Each number is 128 + 32 x the weight over its row's rms, rounded and kept within 0 to 255. Layers, rows and columns count from 0. Numbers have three digits each. The size before them is the row's rms in percent of the matrix's.

# gate: layer 6 MLP gate, 320x128, rms 0.18, rows 193-209, columns 0-127
# up: layer 6 MLP up, 320x128, rms 0.181, rows 193-208, columns 0-127
# down: layer 6 MLP down (transposed), 320x128, rms 0.0678, rows 193-208, columns 0-127
gate193 103:116125073136189116095166134170115076114133184070114169189172141124147180139123109111146088109091150140167145158139057109160121182051123182176122141133120099102151199146072181094122145126073186106129136161161101138102114102107167103131114120097131130150117130155159123101108182125126146102145087114145072148120196147125116134124113109104129176125109088169142179126176074140093087074153
up193 104:067103059143176161159128138108134121123168159161063124135156106068192122150105095146164146132064144134124172185134123098166137172171095136112163101197110116126122135148140183161117118126139188130119032092108100045083144120113173133146141131095102164118132137165166144139154118144156144167127141098120103159055114143146142176168097137121201122110114130149122084126142072172099119107137
down193 103:146102070135114123088056147086137101080097122074095071117093161099111129182105193154101165081126100087163167109133149167157140217111141130133126102079123129121096140126086099110151126109150134118129132161142134126156109123199161180118145194107102168106169127069133142151129191158148127093171151074140143117119134096151147113115135102158195054066091148142086158128122090117121123105083
gate194 102:067186156153110156159121158118132137109144085111107106149155099174112058079148126113138115123045043160155108120144140155115127057153140097159190146130112131119101155138078141107136131088126093096134138071146164115116102151104077143168136154124108133110127189105151074136147118078050126106164066095129109118102117157141114078067091126142057168105133131141121131160103090180069119098112
up194 099:114176103144159152133095140117142126117117091094142121091053116137114110176191101145090155053112111092104132208158092158136101125133105098151095111102214088151167118139126090171121137155049089165084112094078117125157179089093118107085114108092130133105146147125103164140154133219080198143117111123155071151078109141175138136113110161119133143111155153141126093151128130147102106108187
down194 097:081052180107129152172126115146128156170123172169126093154193084107154158134108136095115116098157149085149109077120108108082096140067128108127102107197126190109111154141138176058079106095128171143174135116203107136126120105105175157150178101181090149207161114125153121119125127182136097175102160093107145173149101102119144107133162105106132116131137101110121157137165155124096171149057
gate195 100:149102152121091144157117102144133114132116084117144063160120171126101080084143125075117096098145149117110181098140145120062115091108096109120085102119109152121201060114116175142189107151197112092109172159175147156110127137136103102159122031111095104125121138158125094173065104145178108157113104107105116124159150164146183134157093134056131144193133195164127144100097156105079132109112
up195 097:096161145163116123132080073101085141152138129146093155145123061127169128130118068127133199120135160146138109159119144119151118131103156102122139107062097156076143202122112154093072180192235116160114164123130156124165127148137110137133117112147153106146138048148132120181140158118189118140095099101091109106119099167133203139133149086146130098116141148128068152085081111143110186078092
down195 095:107174129167109126105160092063125108175139134100135108162106131104167110131173161121120162162194166172122137104133132115199204149189102136097157188139103119138157146138153146176091141092149083067169092156105113100150109084181102083126140112123188119106149082134145100140144108164164159150127088086167151136216062154135122088105167112122137121133112107120097135165075154083075152101122
gate196 106:168082130130101139151084176158150131073120132194098087122167164171085124129180185130170185111112088099164106075104192094142119126136152172137141152153103086140139140112082116149121108102139092170142107123193075149099103100066129088102142145151175167093101114180143154162151106090162208132152180157145098123060129137113156111118140122146152159112102187142129128059122131103100159158101
up196 104:110204143130065157128145158128145100132136117089106101145138128110129126203078103126082104188187142147082110127102098182140159074140115144093156140125157133156175121097098074068137100097093093076118116126099159137144138130201063147216067153132084153114149139105206121143101141164117122120121163120154107135136147099104062144138101187152134129145116122160136155143147103145072159177153
down196 104:096130133148125119182116136104039173165130119118083104137129132124168144119167111156132140205137148176109139146177148087054169193099163126108120168125084113138144194166113123105138089162093139081150110189121101075076143137120141153101201134154149109117096117129187141159166151138110104158117116184139180120098147135137140086104097127161189137159140086112139114203073143098164150100158
gate197 100:140170110069121145084143153146177102127154134169110153110151148147178099083113139146114111081157099143144131159105116133152138137103152208074123188094126149071187061199152155201136128127153116141182111122134147145072193113168166168137103077170158145146137098139107134163171176151109143122157125108105134111184166095102101119096096155164168127123123136113165171156140157175065113069117
up197 099:097078116144127117117117110087183109085170118113126148179097144116162187099111102067131126124127144124120107103110128148153142081123140115182176068209164120144106125095142093120136159108136179181125110164116033071168111090187115136098095174125105169117146160150138134150164126076079123120151109131151105106135049112121182128145107076142111083115131105178169077167110116113145118179066
down197 102:171136141149109128087158147090116164122123115091087173099139168128112149137140182142001101110102153074109104139104091078147149197168160136105103085123186126131159168112109153114103181112182160126147150141101090144137193123157104126049099086092149089102083102126105140122139157096148126162131128131074163151121105091160131144167125116205113158182123093109168093141135145121127153184115
gate198 097:131118091075103134150186086159106117116109099103126126144165152128152129097122150083095170152168145120139134172146156141131093163117155103210159132129146169164070107077114100080058110181100103068051083153112184133106120120168126145088137171136104163164144141096164112146155157212132116121199110102099151137130169169097139089160063152152083122170148145169144164126162141136123126087120
up198 102:142097104111120109171144111162099106113158114197190192105149146073122141111199134097110171084125073156092111111137114107106157168108113134124103056137133124141125098123137126089101152172143079096071104176127157143103131110097114161161141096115082104126161182130093120090166138176140081072124099078077062148099123112191123178224143114125117113099170077152112114144147115094124155145133
down198 100:143152195113168156169145096123130097133133069150116091150072114101073183090118129120118097080123144109159104129130181163104167133150114105075075176110123075041118183152100102146159141102183129148201182085078098137118135190117115124128139143130127118135141116119152151082117126110170152116083153102172166143220110117138102082100090164111146105111087158081091104149133078142131124151115
gate199 098:137109103079134070194090076102150149122105105140171217113106107180133130097118158135049082158109128162145133166106140120084111104144114123093153139071160154146128118158174131143160123208063102153154137172105145172148097138174154173143138097119129112157126158206093139121126118124115205140164182152141138135171145119062139153141131164076156087126107127120165086117128091153094086121139
up199 098:128170116085115130139104142140045114100130122124174115208188136155170089090077160106072130127157135125096167126103122148100109155117095152150121128141106153082133120214114135141119089116159111135118135039113151155198148114170166131177091072140143120173159181132124113144115116126128186108116147112132118173176099104185084154067150132104107085127164133102137104089140114158186189101161
down199 101:117125139190098112095095148107073168117176176153130134138140154118193098187142105070067128094125072163135132161105131156168102180131135147147084133148133115166093126123093131092175114091121149166186109105084125084087177108140093153124134082100138116136102107094107136174133101124175107147147099122129151091149115114127113150115132134229153080133161109111138004107124128196125123163128
gate200 103:114131098128145165110086128130148162128099096128123124095169127036078098091138138090112141075137154137146033105112165117138119166138103080142124083149174116112138122089149173148195125093082191086125124106102109089143112116166110170142088098084106148143126070089128117155125116122204139150083058132086175130078136181144161121093144125169093131100135112183125145178125141106144060157097
up200 102:135127183178117118108121159150085121110090127083072172093123149076074109142150198095126139092164124114134121073129122195123143143160103166122093112137117164098120158137168175169158109122061180068110132173084128123101147111109118144152100131129170173069171153075122046154166064139174110131088103095111142164141103202124136125111103119134100153139126111140154146096071075094129160109108
down200 104:104111094137149012147097117118189157127182143175083160122149135160206138137125126144091142129131106156121094150113089130145119144119085137114099136097112070144154129076072151123159127072152119159164140158138136079078160154115117189121088078161136169148132088107111152111154072170065133124117106101109106087134187134123122048162108150152128143110168103133172178110170129160115101173172
gate201 096:127167143115151107099078140177111104085086107163157160116078146175112131108120126074137169080137196102146157139081089074108134163082095100112102130148116080188103144187129082119103155117150095112138171126095087143091140132152195116169159110170109112149088121135114118190144073098103105142104135147085137161183116136115052164149165125157180126145067157071139129085143136176117172171118
up201 100:119138121140148123148155080135124092111071067111156142134169137166132184140144147113095113079187119130060118087119148096056175149111122180083092162145092162133158160126166097166151117104092167078144087146120083086133078130128130084100091130117117129133140144103113139146099185163069179154100135004150132090153131125146144098131129137145131137124113103171151133102158161090091187067146
down201 097:058098096108143121181194120106156141141117123129145126177152147069137105141237138155139135176180160097153144124108161138095132184077084079110145139158142152095104098175172128094109120100098134057121081145119102140148091176162087099128143095091099117093129087150094146111157122106093118173132135073173088114115089138104150155062175087120166162118108140133067163169103137124112138162144
gate202 102:189091075118120140136169113088131212097118148088143153137121119148056119118124155121180186098106141079088168180140152116127175096108127095128158156138100102123132102139109101125054170095125124134040142105135100128151099078145073187132136087129159153180127181115086147124036093111120141136155170147099157142128095108094148069145093129106093144101144106197135172122126150144115094127117
up202 103:134170076131164137117167167122136095121147201097138131116115170090154140072074137166153082124157158149138126131079096136129108065120164125103169113133111092155090068169187109126096110106080060148134111171091146125115162173091069115083127152105203117109107151170120153128166078117041121147151125077135131096116111116126168096106171144138124103162182187175137127107070132135118091141113
down202 102:110149145121160088167106139155136107183067098095117120130168127109149168114130153104110132191090176091090114196110103172186087122136090116187155104144153113093129192133126111095156100135144117083164172123106102159107125115060127154160170183181139108139094154115141181130158085111080088030096139131121141149117123078122175140109118089133115135082068158125147113095121127135178140140056
gate203 089:125170181137143084181111174128106123157125071185132086126152092151130134106162098067122123101094085123138133211113168122157195158161122127160096117140184114135123106094143121083044114156126121136110142137194098101144108119143153134126123179077144116067173095200130144112140154094166138114125100145170227111121130095175112082087097104103106128115103129157135101086111104132175150139085
up203 094:084127091138131112087125076189076087084099101142155088147096153145140132147072116166130126161222169149090157091102118154121119086072111084108110077157108160112139153133136098172152097111113149162125158120117150117168104135177140152192144169180159132148149116154110130154156103054142155103125101142104133145175196123132073135136122186178185143187186125150152123125112138051113135124145
down203 089:139140184118101092094098198151117089197119114162170109127186083140133076158100122127101118100102118169174169157185153111134132177160153099163152077116199157110091111088185116065117135144125074150122116127129122097167137110161132090085158132090146072073098145120116112110127152161100096126126176161110071111106085095119136139100164138095117140118128105085142150168103136207110162182179
gate204 101:181157153150160177058169111112112151083070164125076157062142125129070118110122109057055128087174182090160138166093060167141131167126109135112118114132131123115154128159102104130118110142161123124156134126061169170188108175124122126177096166144120157133103122075153136089144087165119141149094107103076168156087104154150115095115155155179080159113137138121178112123135179099151149170110
up204 099:174149159088144116128137074106119119135134158116158130112102113165091123174131111122104126082150122097073118190105127129146106170122134147101158130196144173104158149132162092163095094058173069147162120120112149207129108166115097102103127125175145134107100118075144142077085137197129111172130083169061093141157148154140178141153160184119100144131095119113094092183154196208149109155114
down204 103:145132134123150080130136102082100155124141085124137175094123135172085174153137109102085154083121173204187133090115075092131085124147149137129100131148114144149078139158143133158199148099134091177167111140134100105130129165118056080104142124186116106150081075057154115150061141082043146106079155122100080104112185119143136088141115101165101142126089128134094102112154139150130163185142
gate205 090:107183211155124087071067100087112139151157096145146176129155151141089136128139109158136140158144107048126140110100100114087106145103105091168064085111177148135105120112091171101119120103149179155140164159112108141156099087146126134060145126098150082148141140141225084114136093136132166098174142180137157106164104103136158100140141119091157043107144167152138141155118113132142153060171
up205 097:117170125139146139162100165133103111132137100127120104105103106185164147179078096096114104064154160184108126169174116119148106163147117145073152175147088174161147154193185159121099102221121105109141073114101139147108161116104123145143078137178096167093083089125104207190158160126136131138076173142128167094140156130131156142126134126133086153122112141137127139169203116115167162161063
down205 098:163136122104141150039099098147112111116100091107091115133124177081171156154109197141132142165124136123156088139076186098082141060142104132085134171170139097142086130072118131172071126167075093144139110184117080142106137157133135138103106121105114120113106130123182178147172111158164152111077140177162132134159114117080157129106158040106200074156094104122142146138115142105161126068119
gate206 093:153069107147132183136162188183161137119115091169130201172125159129143116137123113186109168107143114066109110138144140135145131102176139108201157160078128110145212123124186135115150199140127085113124146115158117081125189189113136146158101080137100176100105181116190108135131134107133105079152176123168134104139162157108134122131052129071140153128090169174156142119129121090105113092125
up206 094:159110088191082088092132131137127163100174174178137105113151098078219127097112119091197144119138105155174148155109161144150159103110123138103125126089120139116131122134125154132115148139167127087186087169125208089107086124123141096143152142164116142152160169127165147104107152166165181118100155161035125112076108168086105126145134068138100120061184146102179108117162106108134140142074
down206 096:124138141093076095176079126061117112163103106113180094108160161127118140175135143077144088124096132182144180170150068102082152196096089150155127076203138129104054073104098090140125142151070143157104079139137144139142105149134112115151123171147170130133118097119091148137106153121129100130142059116113095144077178088142194102136176119143073092126174076110174109141138097136140135127140
gate207 095:121159133133144101123126131155139128144125045157104088089154136145184098103094120092149158118135190170149103172159173158141161152096112135118190164075115131153115096158140122113123131146133152110154083110213109108167113151122088156133127123136126121179089201082144094046193161099178114102119161156108115117151071130141075116118106135092087184150143176156112106114106157160113207102178
up207 099:060126114157098126107157099190168145104153153121125132139132108120081113150153159121111135128175157128081139193162199134102166089070161096144070156091125121111099106128123125155136137183145104123127154102072079152154098123166197076162073169139134143145132120172129132163199155179122112092201152186154150087090136106158184092123135097167132100135125135082096075100175137117164106104128
down207 094:157149177154139111120143107115126056142069158117101120054140144132184142130120118109141107145108113156166096071078176155144103148103138130103179118108211185118183141163135201099139172103175123158156124161162184159128125157112143147124209099115101104120123122102095167125145106151141105159040138107086124176144169128169126109156122153104109206152159138150143151108097160075127142091152
gate208 101:147204120134133158142144155115136124118116116108090104182168141127091154090118175176152139149071135113151108144131107181189109117088116159167189102098138133112059140115181122094142069150135118155114108116105221129170087111152108151072120107129134145090161143172102149156132159132109134132085126138120138108146101119134083177207089104150107126093111103159105136060175053080131122050103
up208 111:121064105222148102137068117151121144159163097116126171151125146098160161208131143116121118090165143116095110119163086146134125182128120135136125193139068120165084080129106110141167132143122113140086164133231114094175100087222089101087136164135119140059106146133097120125165083166131144128070159105161126186114135116145181139120146121118096099119116125143084168107126104122130147102098
down208 106:137155175058182206130165109162087108145159113124147155120122112149103141102130171128130098097088154107144126166095096103085100167122083117150176141162113168129060142105175085145164130186092122078123096076091066133128068154102127106111104103145141157101109148065127099104190088125091115166112172206077139169145155135127131128137126104098105144180161130120120125123159116099176171067099
gate209 104:199143163114105116148168173109172117140098060167164134100127110063153125134110112164095139084145184146095159130107137201062179134124091154101169128130163117124161148142171109206108121075166101157097145121127121100205119068123151130148076158122107139161148070123116167198155169132130154138091114088115130139080162094121082105126131109124104101087121110122098113097119127071151191102121